Part of a small language model's weights: LayerNorm before each block.
Each number is 128 + 24 x the weight over its row's rms, rounded and kept within 0 to 255. Layers, rows and columns count from 0. The size above them is the row's rms in percent of the matrix's.

# layer 17 attention query, 192x192, rms 0.112, rows 50-95, columns 64-127
size [ 99  92 103  87  86  89  98  91  96  90  98 105 104  98 102  87 103 105  99 101  96 108 106  95  88 109 100 103  96 105  97 105 101 100  99  93  96 103 109 103  96  91  99  94  86  83]
[[102 120 128 137 139 149 120  86 149 128 144 115 124 140  96 161 171 162 101 119 168 152 123 110 142 113  83 123 129 132 132 175 134  89  68 110 106  99 167 129 128 111 135 144 113 148 130 100  92 125 131 120 127 138 116 148 136 149 128 144 109 137 156 137]
 [126 122 137  63 133 115 166 118  98 132 120 131 159 158 136  85 152 142 165 112 123 132 150 132 134  62 103 129  97 149  91 136 132 134 133 141 132 153 108 115 150 117 118 132 134 137 127  99 111  99 112 124  85 145 106 146 195 137 115 125 128 120 145 125]
 [124 115 107 129 120 110 143 130  47 157 119 102 123 135 137 136 159 142 142 114 135  73 128 131  99 115 127 123 169 132 127 144 138 108 119 165 106 124 137 117 138 122 115 166 138  82 118 130 127 156 141 116 115 127 141 153 156 108 150 147 126 125 122 113]
 [136 131 157 104 118 122 137 150 114 127 163  68 153 117 123  49 120 110 111 103 142 105 103 122 122 123 118 111 133 104 119 158  90 144 114 149 174 137  84  99  92 145 199 173  79 127 123 140 144 121 141 122  86 117 130 118 148 119 174 110 151 170  98 149]
 [ 94 133 156 107 130 120 108 140 104 113 113 135 138  99  92 162 131 165 129 172 124 111 102 127 124 140 134 100 124 127 144 156 149 171 135  89 101 172 153 155 142  72 147 152 110 162 138 105 104  87 146 148 120  96 155  98 162 110 140 139 141 155 128  91]
 [154 153 125 124 128 152 130 165 159 114 122 198 114 126  95 170 125 138 168 144 123 145  94 121 112 128 110 146 130 110 101 103 105  86 179 194 102 113 112 144  90 125 103 126 110 125  98 152 148 131 138 136 110 138 136  76 154 123  93  71  86 160 153 136]
 [121 129 133 120 123 213 111 141  90 130 136 120 145 119 161 139 134 130  92 127 128 159 110 139 159 154 142 167 140 113 122 144 122 120 129 113 115 174 168 122 149 144 127 119 125 130 183 137 153  96 124 117 111 109 181 140 154 125 124 117 134 126 157 135]
 [145 151 149  99 138 171 127 134 152 156 126 167 158 110 101 119  96 120 161 156  99 118 125 136 126 123  94 121  91 131 116 145 109 149 111 121 121 125 103 105 150 145  85 151 106 142 100 133 124 162 122 147 115 150 183 117 143 131 135 118  78 168 128 148]
 [105 121 132 135 130 142 114 132 142 120 160 150 107 122 139 109 126 122 104 107 110 109 154  95 123 168 132 118 127 133  85 128 111 134 114 150 126 123 143  99 128 136 133 114 108 174 151 128 141 142 104  90 130 145 218 132 129  63  82 119 115 128 118 134]
 [143 136 104 141 209  80 123 128  73 117 136 115 131 174  86 118 129 141 136 165 149 108 121 159 130  94 122 101 111 131 110 160  94 148 167 117  94 182 121 115 104 159 126 151 142 126 118 124 100  85 150 112 125  84 124  90 118 103 125 126 176 138 158 129]
 [114 114  97 139 124 174 120 150  88 100  83 139 125 165 140 161 157 149 112 138 156 133 135 127 134 159 141 140  86 147 157 166 120 126 103 151 160 104 142 106 144 156 148 159 187 137 146 140 130 134 113 119 141 157  93 153 103 124 104 108 114 136  96 163]
 [133 132 114 132 123 171 158 131 154 106 105 138 125 142 156 162 105 134 103 202 160 136 128 107 145 115 121 148 146 144  94 150 125 113 146 143  89 109  98 169 145 125 105 170 121 159 140 114 152 159  92 128 105 123 155 153 105 107 101 138 118 118 143 109]
 [154 125 138 133 139 160 131 134 139 120 145 103 129 142 136 112 126 127 145 159  49 119 126 163 112 142 169  95 106  91 103  80 133  79 144 119 134  95 150  93 180 129 123 133 160 158  85  79 147 126 102 136 117 109 135 130 120 103 140  98 125 129 137  99]
 [142 124 131 106 153 148 183 142 148  95  96 137 126 145 216 126 116  97  82 109 139 158 103 129 104 117  86 124 151 107 111 124 136 137 150 174 117 125 135 131 117 155 109 105 116 120  93 161  99 113  93 133  96 154 146 135 170 109 152 193  97 113 132 145]
 [ 98 123 110  92 122 101 131 150  96 119 132 169 135 111 100  97 124 133 147  94 141 125 140 126 156 140 156  95 155 115 105 135 139 131 135  78 122  90 115  68 111 108 121 125 132 106 131 149 146 100 110 156 119 126 145 161 143  98  87 148 118 160 134 176]
 [151 122 151  87  96 138 136 203  83 151 102 108  86 102 146 129 118 168 119 140 108 182 143 155 110 154 105 109 125 128 125 140 168 141 161 157 155 162 125 110 167 100 157 127 146 155 138 162 128 140 109 149 126 122  90 149 147 131 123  91 129 118  85 102]
 [130 115 166  89  72 158 106 151 135 101 123  93 109 124 138 170 144 121 152 134 155 149 111  87 111 149 137 118 145 125  96 157 149 151 152 131 148 130  88 108 102 118 110 107 112 125 102 149 109 137 151 117 161 116 180 134 110 114 125 134 113 114  93 145]
 [175 108 140 107 120 135 128 119 149 103 106 127 156 161 145  67 124 122 125 119 111 113 135 114 116 133 121 128 161  92 127 129 108 125  58 141 132 157 125 134 173 155 118 130 112  92 118 141 143 117 118 126 153 113 116 102 108 111  85 110 118 136 125 147]
 [131 135 124 102 157 128 104 122  87 170 164 103 139 152 116 157 125 131  83 137 126 140 145  91 135 129 142 163 123 129 127 118 177 109  93 119 123 100 149 151  91 138  98 156 106 146 109 129 110 180 102 102  70 129 130 155 160 114 102 140 124 134  95 106]
 [117 107 152 112 124 133 120 166 111  94 123 140 104 139 118 164 146 103 116 178 124 144 133  90 133 135 124 161 123 130 133 146 106 186 120 117 109 144 138 122 133  91 128 118 144  88 120 149 141  84 121 112 152 155 105 179 137 112 141 123 123 115 152 127]
 [109 140 122 113 122 161 125 121 141 121 132 153 136 124  95 120  83  95 147 129 111 138 156 138 121 129 145 124 111 110 121 117 138 106 120  89 129 109 134  80 119 160 123 130 152 144 130 124 139 128 144 134 135 105 119 101 160  81 108 128 156 118 117  95]
 [124 100 120 148 152 148 147 112 157  99 133 118 104 150 134 167 157  93  94 136 118 160 141 143 142 140 138 106  94 110 197 113 131 116 172 118 153 102 103 111 146 160 110 129 170 171 138 104 154 108 117 128 106 164 132  98 159 120 124 155 162 120 112 127]
 [118 159 174 134 124 139 118 142 116  93  95 118 105 131 148 120 130 154 146 125 121  95 146 181 131 101 118 140 113 122 122  94 174 116 102 106 168 128 130 168 113 194  80 111 143 120 106 136 123 175 104 131 122 146 115 153 149 144 109 128 122 114 146 111]
 [138 143 109  96 114 126  89 144 145 146 119 153 165 122 109  80 126 122 106 159  76 153  52 132 131 143 125 157 138  73 141 135 147 130 126  84 118 141 138 178 180 173 132 112 156 120 115 111 127 127  90  30 121 154 156 174 109 142 120 152 157 133 137  77]
 [109 124 117  81 134  89 118 108 101 129 144 134 133 112 134 137 150 163 145 121 119 123 135 175 123 106 141 113 145  98 158 135 139 105  98 151 181 123 131 122  97 121  99 192 117  88 120 151 178  99 139 142 106 150 136 143  94 151 108 163  92 118 127 143]
 [ 74 123 118 123 117 175 130 154 173 156  95 143 153 110 104 117 150 162 104 109 131 122 178 120 153 153 162 138 105 159 185 142 124 119 130 143 157 108  97 125 102 169 105 116 126  81 148 134 137 126 142 129  98 142 123 112  91  90 102 180 131 111 154 142]
 [150 124 144 161 148 136 142 106 191 132 144  91 110 153 148  97 160  93 122 125 131 104 117 127 133 129 178 121 122 148 147  71 102 120 136 112 105 105 125 186 129 172 118 111 116 110 114 128  89 119  82 154 128 128 113 125 132 172 147 121 121  73 117 146]
 [161 124 154 124 132 128 150 130 160  82 122 114 124 114 133 152 132 161 149 167 113  99 187 100 126 138 152 137 159 122 106 155 110 146 129 127 131 127 161 129 138 138 202  83 111 128 122 115 135 122 115 127 131 158 119 106 136 105  91 124 148 114 160 173]
 [168 165 126 117  97  98 130 131 154 106 144 131  84 152 129 109 101 142 147 114 123 115  71 109 116 177 117 102 145 149 115 110 187 125  93 132 116 148 179 134 138 164 123 139 136 113 105 148  99 117 169 163 141 112 130 159 148 117 127 103  86 145 177 134]
 [161  88 115 144 132 184 150 138 142  95  96 110 102 121 118 127 130 118 135 145 105 107 142 146 160 140 101 119 166 126 147 147 149 153 125 160  99  86  87 167 168 137 113 134 145  78 137 111 125 112 134 151 148 109 102 120  86 174 100 106 132 103 123  72]
 [168 141 158 144 158 136 123 115 160 128 147 123 142  78 147 151 101 155 116 135 154 130 125 131 123 124 130 132  90 136 134 142 101 146 109 116 109 112 133 120 135 117 125 109 109 136 134 131 154 103 128 149 142 104 134  94 150 107 145 102 151 160 147  96]
 [110 133 109 131 125 118 149 152 153 117 112 135 155 130 109 120 149 101 128 155 136 155 120  81 155 132 130 122 118 154 160 126 136 152 153 126 153 166  98 152 107 176 127  85 109 140  98 116 129 147 152 131 121  96 148 128 170 160 162 105  88 169 114 142]
 [115 141 141 144 119 143 164 137 122 101 100 101 113 144 137 169 136 114 103 132 146 115 171 102 148 132 118 120 125 122 146  96 148  97 133 139  74 127 152 148 136 147 131 113 116 133 114 152  86 118 140  60 143 112 113 169 138 124  79 128 120 114 129  61]
 [117 154 135 133 119 138 125 136  92 132 148 118 164 148 136 171  79 128 152 108 114 142 117 155 124 132 115  84 107 107  93 149 133 141 119 123 168 140 120 104 107 120 151  74  91 120 162 107 107 103 108 127 130 115 125 131 144 127 155 143 120 150 136  77]
 [109 159 108 136 151 146 149 114 129 140 175 137 139 147 146 128 123 137 120 145 106 117 141 153 142 103 115 170 152 124 153 132 142 133 126 163 124 143 134 131 134 156 123 108  79 118 155 117 163 143 134 131 158 108  98 112 146 113 147 132 171 100 133 153]
 [130 121 121 148 145 120 141 142 124  83 114  92 102 167 153 139 147 117 172 110 150 108 105 128 136 112 146 130 135 129 130 116 116  90  85 122 140 124 179  89 136 170 104 136 121 104 136 124 115 126 134 118 115 105 113 139 130 159 139 106 131 106  85  97]
 [ 88 122 147 148 100 143 108 120 114 140 134  93 108 107 207 145 158 152 132  96 117 131 131 147  83  98 139 116 152 140 130 151 134 128 108 106  99  94 129 121 120 147 150 150 113 133 113 122 105 100 104 135 156 138 172 122 144 134 134 161 157 113 111  88]
 [126 141 131 153 115 132 132 110 189 135 117 184 118 114 125 105 141 115 131 114 129 103 168 120 109 103 119 132 162 143  58 133 159  63 133 130 112 122 107 145 151 164 151  77 122 140 132  89 183 129 116 119 141 147 121 118  98 143 135 101  95 124 125 140]
 [127 161 106  91 126 125 137  88 128 122  93 133  61 155 159 136 130 141 104 100 178  87 175 109 143 114 119 121  81 139 129 158 145 186  89 116 154 143 143 132 136 103 123 142 101 132 138 147  86 139 134 107  76 109 145 152 125 125 127 105 121 130 135 131]
 [115 144 147 143 112 137  91  97 109 103  80 100 126  98 118 128 136 139 129 105 174 111 156  95 154  69 111 140 128 169 155  86 149 147 162 166 136 146  89 153 113 131 132 153  93 158 116 116 133 134  90 152 117 182 134 132 110 129 115 161 166 132 114  87]
 [162 180 158 127  63 164 134 147 137 173 148 124 130 139 120  77 153 133 144 119 117 164 102 129 109 120  93 124 133 101 153 148 126 128 141 107 140 136 100 104  89 141  92  86 152 150 124 154 163 151 139  98 109 101  97 120 112 147 175  98 169 143 130 142]
 [122 100 163 143 126 138 180 147 139  96 137 123 127  89 129 143 103 109 137 134 123  92 119  91 130 183 141 149 123 143 141 154 121 109 104  94 140 144 128 151 128 172 167 115 126 147 158 144  98 120 120  64 118 120  90 120 151 132  98 144 125  82 156 125]
 [140 179 125 134 160 138 152 156 126 154 113 123 126 194 155 141 120 142 106 118 133 112 105 113 171 146 145 156 145 108 136 103 122 124 114 130 149 154 108 114 150 123 139 100  87 141  89 168 146 123 111 117  65 130 140 157 128  96 155 104 141 134 153 128]
 [ 64 155 171 135 138 157 145 111 147 161 151 159 127 145 144 137 119 124 117 143 132 104 120 143 133 116 194 103 120 127 113 124 144 111 105 109  94 111 169 159 166 135 123 130 117 114 134 125 137 152  85 158 100 145 122 142 161 127 157 134  98  98 104 171]
 [ 98 109 122 134 141 150 141 162 142 125 121 170 124 155 151 162  89 115 155 140 135 104 136 176 146 140 130 167 125 128 155 106 116 131  87 114 187 145 160 123 142 113 122 114 158 148 100 120 102 102  93 126  87 128 141 130  68 139 127 112  97 119 152 164]
 [117 125 153 134 132 135 100 154 120 148 122 155 122 101  86 161 144 165 118 124 140 158 132 132 134 187 113 137 122 158  85 138 110 150 112 143 147 108 121 119 165 125 118 115 143 149 161 135 149 139 147 103 136 101 174  97 136  82 166 110 179 160 121 126]]
# layer 17 attention key, 192x192, rms 0.113, rows 50-95, columns 64-127
size [101  97  97  88  90  90  99  94  94  94  99 102  96  98 102  86 100 104 104 103  96 106 102  94  88 101  95  99  92 109 100 102 101  97 103  95  96 105 107 103  96  92 100  99  86  85]
[[100 164 113 150 115 131  80  66  98 116 148 104 106 143 100 147 170 143 146 109 160 126 107  93 131 110 136 112 100 116 119 150 107 141 126 131 107 142 179 114 131 134 164 156  95 128 124 125 104 128 124  68  85 135  74 117 128 105 136 141 120 102 118  98]
 [101  55 141 115 133 118 170 119 105 110 110 113 144 129 156 162 138 122 168  88 112 141 136 167 110 111 107  91 118 142 136 131 100 143 125 126 155 159 142 134 207 105 115 116  84 170 119 115 122 122 144 112 126 142  78 139 150 126 121 100 141 115 179 131]
 [ 96 135 140  88 166 133 109 115  65 146 158 134  92 146 138 144 137 133 142 143 120 148 118 109  93 124 126 127 142 125 134 154 119 131 112 163 111 183 162 124 147 122 130 141 142 145 119 135 100 154 144 104 141  75 148 124 144 125 110 160 138 147 104  94]
 [122 133 112 116 129 125 176 119 145 158 126 109 126 126 130 110 126  78 134 152 153 109 154 106 184 115 123 119 133 136 138 127 141 146 131  88 143 130 111 125 143 117 121 138 103 134 124 112 158 102 131 137 137 135 124 134 151 118 189 125 183 151 109 164]
 [101 150 148 191 135 158 164 147 112 131 143 165 127 120  99 110  84 144 115 169 114 129 117 111 131 140  64 157  76 153 160 131 109 137 138 107  67 144 138  91 185  94 157 141 128 144  91 122 135  94 167 164  74 162 118 150 117 131  84 119 172 122 158 105]
 [152 104 137 132 132 168 153 120 140 149  82 143 144 118 135 141  95 125 128 113 146 153 134  80 113 142 127 117 143 134 112 149  89 130 135 187 120 126  97 123 121 123 105 156 126 117 121 141 126 144 143 130 118 109 161  77 172 155  87 138 142 132 118 132]
 [122 135 124  69 128 173 152 141 103 108 116 171 141 154 119 151 156 131 131 132 105 119 124 152 164 172 108 176 130 157 121 128 105 157 177 142 132 138 116 105 152 168 108  72  87 145 130 132 173 112 124 114  89 142 131 104 127 100  86 151 129 125 125 154]
 [149 116 135 115 128 119 123 152 150  72 122 158 151 135 105 127 132 131 110 130  78 138 113 149 129 114 119 106 106  81 142 117 103 108 134 157  85 135  91 124  98  80 102 120 107 144 147 140 133 162 125 129 138 169 123 144 129 133 144 169 104 149 141 127]
 [121 116 110 125 134 126 145 131 133 108 147 187 140 122 122  83 133  92  93 106 103 106 127 127 141 172 122 150 154 103  59 121  87  72 128 132 163 107 138 116 145 138 134 171 150 140 114 136 101 160 124 143 129  91 159 104 138  96 130 156 146 114 143 120]
 [153  87 105 161 118 103 128 103 113 156 146  92 106 137 165 103  94 144 172 133 127 126 100 105 103 119 124 123 156 113 171 139 135 113  87 130 110 140  75 158 141 154 159 143 147 146 130 118 103  85 177 127 117 104 128 106 122  89 105 128 148 143 121 140]
 [102 113 154 139 129 165 116 111  99  80 136 137 101 118 129 136 140  83 104  93 143  97 140  99 133 149 176  81 121 138 149 125 132 142 133 141 107 137 140 142 111 176 139 141 139 156 133 133 142 146 113 120 125 165 119 126  91 121 145  79 145 127 115 138]
 [154 122 137 115 101 142 153 112 135  96 129 138 145 130 121 162 174 125 122 145 203 126 152 118 112 132  97 143 147 106 119 158 102  98 111 162 135 127 141 155 152 104 122 127 105 194 105 153  88 136 157 159 128 135 186 118 140  95 129 120 104 109 117 105]
 [140 150 116 122 129 140 139 141 155 131 126 168 115 147  97 163 137 153 149 130  89 100 122 139 138  98 144 122 167 149 124  89 108  93 129 145 145 100 135  99 191 137  89 131 127 173 119  96 141 134 137 148 119 121 145 101 136 108 145 111 112 118 141 106]
 [130 120 137 120 126 119 184 159 131 164 106 123 132 116 148 132 112 146 111  91 107 147 118 131  68 119  94 105 110 148 119 155 104 121  94 130  85  94 109 117 127 156 132 140 106  99  79 194 105 134  89 119 129 160 112 154 161 142 142 128 139 127 130 138]
 [119 108 146 132 132 109 123 116 129 115  80 105 164 118 103 133 175 152 128 124  90 118 130 136 133  95 135 120 207 136 104 142 143 142 115 102 129 115 135 119 172 158 188 156 100 122 103  87 137 125 143 161 138 101 109 149 178 132 123 149 164 144 134 149]
 [153 120 129 113 150 134  68 137 123 123 111 138 112 141 137 115 146 152 106 132 121 128 145 111 152 137 112 134 120  85 102 128 111 152 156 134 134 107 134 147 115 124 159 111 124 170 141 103 136 150 130 115 121 105 129 128 168 106 118  62 149 124 160 125]
 [127 127 142 138  99 126 156 138 128 140 110 131 143 152 144 118 118  97 126 153 139 128 169 106 140  95 116 129 153  92 124 119 142 145 192 156 127 130 101  89 119 130 150 126 124 145 133 111 131 141 139 149 184 128 169 111 114 120 120 131 144  96  83 106]
 [125 137 121 124 143 128 145 111 181 118 107 111 130 172 133 133 126  94  92 146  97 117 140 133 133 125 162 124 138 127 140 121 140 154  73 111 132 149 156 147 132 158 130 126  98  85 132 151 156 142 128 157 171 141 132 133 114 135 125 118  99 136 124 122]
 [122 149 114 103 129 156 171 110 100 136 107 108 100 123 117 147 186 151 102 121 114 131 152 133 115 120 134 143 112 112 163 157 189 114 127 134 126 135 133 127 127 101 161 137 114 152 119 127 104 121  89 121  75 141 143 140 169 156 102 132 151 130 120 155]
 [134  90 118 119 110 105 132 146 127 103 105 118 141 126 159 151 136 111 110 154 100 150 113 119 124 147 120 145  82 153 122 178  87 160 131 106 107 160 106 144 100 148 160 100 200 111 142 128 149  73 108 110 136 141 129 121 137 140 149 151 119 116 136 132]
 [138 162  86 134 139 109 137 130 102  98 147 123 160  87 122 137 109 124 119 137 123 127 171 193 113 152 130 109 131 108 151 131 142 165 140 109 128 128 152  92 128 144 120 139  97 154 133 131 118 130 139 130 142 101 149 121 186 133 139 137 107 158 132 105]
 [123 134 129 152 129 118 160 164 124  99 138 150 121 131  97 133 124 112 111  89 145 160 127 155 137 169 131 145 117 114 135 111 132 147 168  85  89 142 121 103 131 166 133 108 154 155 140 138 149 131 145 110 125 144 140 104 152 130 133 119 172 103 155 122]
 [127 143 140 139 123  89  86 118 142 186  69 138  88 140 153 117  87 117 122  96 101 150 125 138 117 128 149 111 111 106 178 136 139 132 139 146 146 128 120 104 119 154 104 114 118 150 104 143 112 144  93 128 123 127 143 180 136 137 155 171 118 126 132 108]
 [153 137  84 133 118 151 177 144 169 157  93 147 140 147 137 113 105 156 129 160  91 114  81 174 122 130 104 114 145 108 101 113 127 121 108 118  87 171 170 199 152 144  95  87 158 177 118 177 141  90 101 102 114 154 133 112 105 111  99 142  90  74 136 115]
 [161 133 142 138 142  98 127  90 119 152 136 134 120 146 140 169 142 151 148 126  86  97 103 139 163 147 167 103 187 111 147 124 163  85  98 110 134 140 131 111  94 128 128 153 101 117 139 107 162 163 121 103  89 138 171 137 108 185 109 110 138 130 100 128]
 [ 95 156 110 161 114 132 102 137 122 148 136 147 109 125 132 120 178 140  82 149 143 110 145 187 168 164 146 141  95 119 165 144  93 135 148 136 125 123 108 122 119 145 115 146 123 109 146 135 135 108 170 121  94 137 105 110  87 130 106 120 131 115  95 115]
 [139 121 125 124 146 102 133 161 200 127 161  81 140 156 110 125 109  93 112 132 121 178 122 128 128 115 180 106 134 112 144 100 129 148 137 124 102 107 148 144 119 152 131 112 122 156 141 141 121 120 102 128 120 171 109 142 142 187 150 119  62 126 123 144]
 [ 79 126 125 135 141 155 139 149 124  86 157 115 104 139  77 144 170 123 130 149  97  85 105 142 145 140 135 131 172 145 115 135 130 101 122 142 132 122 135  95 116 132 124 105 184 106 155  94 126 124 139 163 159 132 129 133  82 126  95 141 124 118 142 115]
 [166 147 112  94 118 127 114 106 114  97 149 179 105 121 124  99  53 137 114 110  99 151 117 114 150 162 146 110 136 121 122 140 169 153 131 119 134 106 102  98 143 115 142 108 129 134  96  98 128 137 142 149  98 116  75 133 144 156 114 123 105 103 166 132]
 [148 134 192 129 118 128 146 150 170 132 124 120  96 100 100 129 101 142 120 161 125 133  87 102 107  96 158 124 163 127 143 132 148 141 128 132 112 136 121 123 122 126  72 113 147  88 131 136 127 142 132 153 161 127 114 124  84 150 130 128 154 121 155 106]
 [119 119 148 120 113 182 106 149 162 139 129 120  91 112 144 153 131 129 174 121 140  83  88 114 137 120 111 166 120 119 129 129  93 153 136 102 147 130 121 119 125 100 106 124 125 104  74 198 142  74 140 133 103 157 120 143 112 116 139 154 110 128 124 168]
 [142 143 143 159 137 119 130 112 145 142 109 114 105 120 127 129 153  93 150 131 117 136 125  98 119 123  92 109 179 145 168 137 101 114 141 163 149 151 102 114 110 147 129 112 116 138 120 158 139  88 106 126 118 139 140 126 125 173 130 110  96 147 137 139]
 [143 142 130 184 136 112 110 118 163 106 106 143  99 143 115 163 153 110 131 126 157 152 159 127 129 144 157  97 123 137  81 116 126 129 128 132  92 138 138 106 135 115 101 124 149 121  66 150  99 121 154 103 112 105 169 177 125 116 130 145 125 106 161 121]
 [142 188 117 125 133 137 142 123  81 141 127 105 163 117 156 149 149 123 108 132 106 139 126 115 100 166  72 112  87 102  88 129 125 159 139  99 161 167 137  99 143 120 143  92  78  86 132  98 126 119 123 131 117 108 135 122 178 146  92  97 154 118 118 141]
 [126 152 111 121 149 141 149 130  84 177 143 136 133  93 127 148 125 112  94 125 106 155 125 149 152 128 140 102 133 101 114 101 116 103 123 162 141 137 150 132 119 118 129 117  72 122 136 142 124 112 118 106 122  85 105  90 184 119 120 119 152 160 101 121]
 [143 146 140 142 167 124 107 124 124 132 129 155 152 155 151 153 167 144 152  98 133 104  99 119 164  95 147 125 131 121 144 118 136 136  89 125 127 137 148 107 146 134 119 135 125 171 175  98 142 120  81 142 154  74 130 121 177 150 148 155 142 144 132 106]
 [147 135 124 149  99 125 154  99 143 111 111 132 149 128 157 129 141  96  95  66 146 130 146 102 105  93  93 115 156 117 119 131 121 153  95 110 103 108 146 100 129 145 144 167 149 143 144 107 111 117 107 131 137  93 121 132 115 113 141 130 153  98 130  92]
 [118 139 103 106  94  85 127 155 158 140 112 160 123 106 110 119 157  74 138 103 154 121 153  96  72 116 108 110 164 130 119 111 151  96 147 131  98 107 112 103 143 110 129 109 111 135 116 163 143 157 132 141 149 103 112 118 111 130 164 163 107 115 139 124]
 [104 113 135 113 137 145 116 160  80 128 107 105 106 175 152 153 100 152 107  91 143 126 122 142 140 151 106 113 106 123 168 147 140 145  85 108 131 169 140 127 139 124 134 127 123 145 145 137 147 134 155  97 123 110 117 153 130 125 131 122 134 126 128  61]
 [109 135 126 173 124 112 123 144 137 136  99 117 128 122 130 169 151 150 131 138 196 161 137 141 131 116 144 114 121 144 123 131 140 154 160 122 106 106  84 139 110  95 122 123 136 154 115 122 160 127 106 150 126 137  91 134 153 121 109 138 121  87 148  90]
 [178 135 111 169  72 143 129 140 138 148 104 117 142 139  59 171 138 107 128  98  88 144 113 158  89 133  89 116 168 108 126 115 106 169 155 114 133  97 100 197 130 164  95 124 125  72 135 121 158 118 157 135 128  97 139 129 147 149 142 142 133 158 112 112]
 [ 73 131 140 166 146 116 139 113 153 130  97 130  87  81 119 123 113 137 135 123 115 124 110 125 146 136 126 129 116 139 112 125 120 119 159 138 150  93 116 152 112 155 143 103 135 147  98 115  94 140 141 122 146 150 156 137 140 156 174 181 129  77 114 103]
 [106 193 125 128 151 125 169 139  61 167 129 129  97 188 125 101 108 161 103 118 130 122 103 143 122 145 131 107 131 130 132 110 125 150 116 161 108 150 103 105 104 112 115 155 137 123 136 136 134 145  78 148 114 110 121 100 172 102 126 129  63 120 110 114]
 [121 191 127 120 182 148 159 146 117 138 179 124 123 106 120 106 141 125 141 108 106 100 175 162 111 109 134 108  88 121 159 108 120 164 112 139 144 121 156 191 139 149 151 144 103 163 101 119 106 146 132 122 114 144 124 124 160 128 136 153 105 125 153 132]
 [127 100 129 130  57 156 120 122  82 112  87 141 135 132 123 127 147 148 139 140 137 128 151 105 118 145 196  96 143 136 102 120 163 113  92 136 109 108 139 103 148 165 147 131 127 109  88  78 128 111  82 116 129 165 144 110 102 165 133 123 134 160 173 163]
 [ 73 114 134 156 104 129 160 122 150 148 140 156  99 116 100 144 148  95 112 128 154 137 151 111 115 129 117 106 109 119 117 129 157 141 103 115 133 126 113 117 134 128 138 155 129 129 106 191 133 160 179 133 141  79 143  94 147 121  91 126 154 139 151 182]]
# layer 17 attention value, 192x192, rms 0.148, rows 0-6, columns 64-127
size [ 88  79  86  86  86  93 100]
[[121  91 134 181 122 155 158 169 129 195 100  69 126 148 107 132 113  67 127 108 189 117 105 139 177 104 118 107 142 135 146 132 123  93 137  73 122 113 146 125 156 126 131 109 143 137  86 114 166 163 164 101 126  97 191 152 100 175 133 164 138 118 105 111]
 [129 150 133 138 141 129 133  99 130  94 139 126 163 145 157 135 100 153 116 147 144 128 129 124 119 119 112 111 129 120 133 161  53 122 140 105 111  99 122 119 136  77 118 157 153 161  80 116 111 121  89 154 134 117 125 142  92  99 141 111 140 108 110  87]
 [149 116 157 147 136 100 138 139  91 165 112 125 156 122 124 133 126 146 109 128 179 126 125 120 102 135 126 143 144 119  98 125 145 103 114 144 101 156 142 142 122 137 139 123 113 147  94 145 176 102 127  90 107 142 110  88 134 157 120  69 121 145 154 188]
 [157 103 107 151 116 128 112 141 135 132 167 127 111 152 136 127 134 125  83 127 117 119 134  96 178 106 113  97 149  98 132 142 158 125 158 113 140 104 154  87 140 137 142 148 163 123 142 144 140 117 131 150  93 195 162 121 139 108 111 110 138 117 133 105]
 [116 144 128 143 148 123 120 142 135 131 140  91 133 156 160 138 150 156  95 120 126 134 119 100 117 133 160 196 138 174 151 115 109 117 110 100 143 142 148 135 122 124 152 132 124 128 182 171 148 102 181 113 140 119 145 190 139 118 134 128 161 106 140 151]
 [102 179 114 105 130  80 102 113 154 141 142 167 110  96 100 156 129 116 109 100 132 143 129 111 162 125 115 161 141 108  73  86 127 168 114 143 110 112 131 170 139 135  99 115 131 113 166 166 112 139 135 146  76 186 143 108 152 144 129 106  93 145 104 137]
 [127 144 113  99 155 113 106 146 117 140 144 139 107  86 145 103 113  96 153 106  85 142 171 126 129 127 127 131 154  84 118 126 148 170 135 135 153 100  94 132 134 142 120 154 122 145  64 121 107 137 142  99 148 157 106 150 124 131 141 132 112 151 161 107]]
# layer 17 attention output (transposed), 192x192, rms 0.33, rows 0-5, columns 64-127
size [ 84  77  83  87  86  93]
[[136 145 140 118 159 124 102 132 153  93 113  97 118 162 159 172 124 104  71 199  94 123  94 115 130  89 140 133 148 136 130 101 155 146 105 158  73 117 125  89 104 160 141 134  96 105 134 145 114 112 114 161 136 147 118 108 159 148 125  81 109 128 133 143]
 [120 124 132 142  84 112 120 146 132 154 102 110 132  88 142 172 124 152 148 115 119 124 132 139 157  99 154 154 100 133 133 103 140  54  97 103 112 126 111 126 167 177 118 142 121  99 139 119 166 117 109 150 124 160  91 142 154 144 116 117 107 103 148 160]
 [ 98 144 139  64 145 163 100 113 108 113 122 122  98 129 127 120 141 115 111 161  90 134 135 160  90 122 128 168 146 176 121 170  94 188 128 108 141 110 107 123 131 166 153 114  95 138 144  94 130 133 102 125 153 147 122 123 140 150 134 114 190 125 125 132]
 [157 104 144 114 148  99 103 144 125 155 136 130 131 140 120 131 156  74 166 160 173 146 118 142 105 129 165 134 133 139 136 121 149 100 149 170 137 167 110 101 104 134 144 135 137 167 156 107 128 120 113 140 146 144 144 125 129 141 172 122 134 181 173 126]
 [134  94 143 129  90 113 167  86 108 154 114 131 144 165 133 106 115 136 124 162 104 141 148 145 144 110 128  71 100 126 141 129 158 150 129 149 103 128 157 103 121 150 152  83 146 162 122 125 145 116 146 147 110 113 148 109  84 133 137 137 107 118 133 126]
 [165 143 140 122 141  96 137 139 110 113 151 160 155 115 128 115 176 149 142 136 131 138 123 107 124 161 142 121 139 130 170 105 150 160 130 116 186 130 142 144 101 111 124 155 133 149 161  64 126 149 104 125 131 110 129  93 137 150 138 147 158 140 162 100]]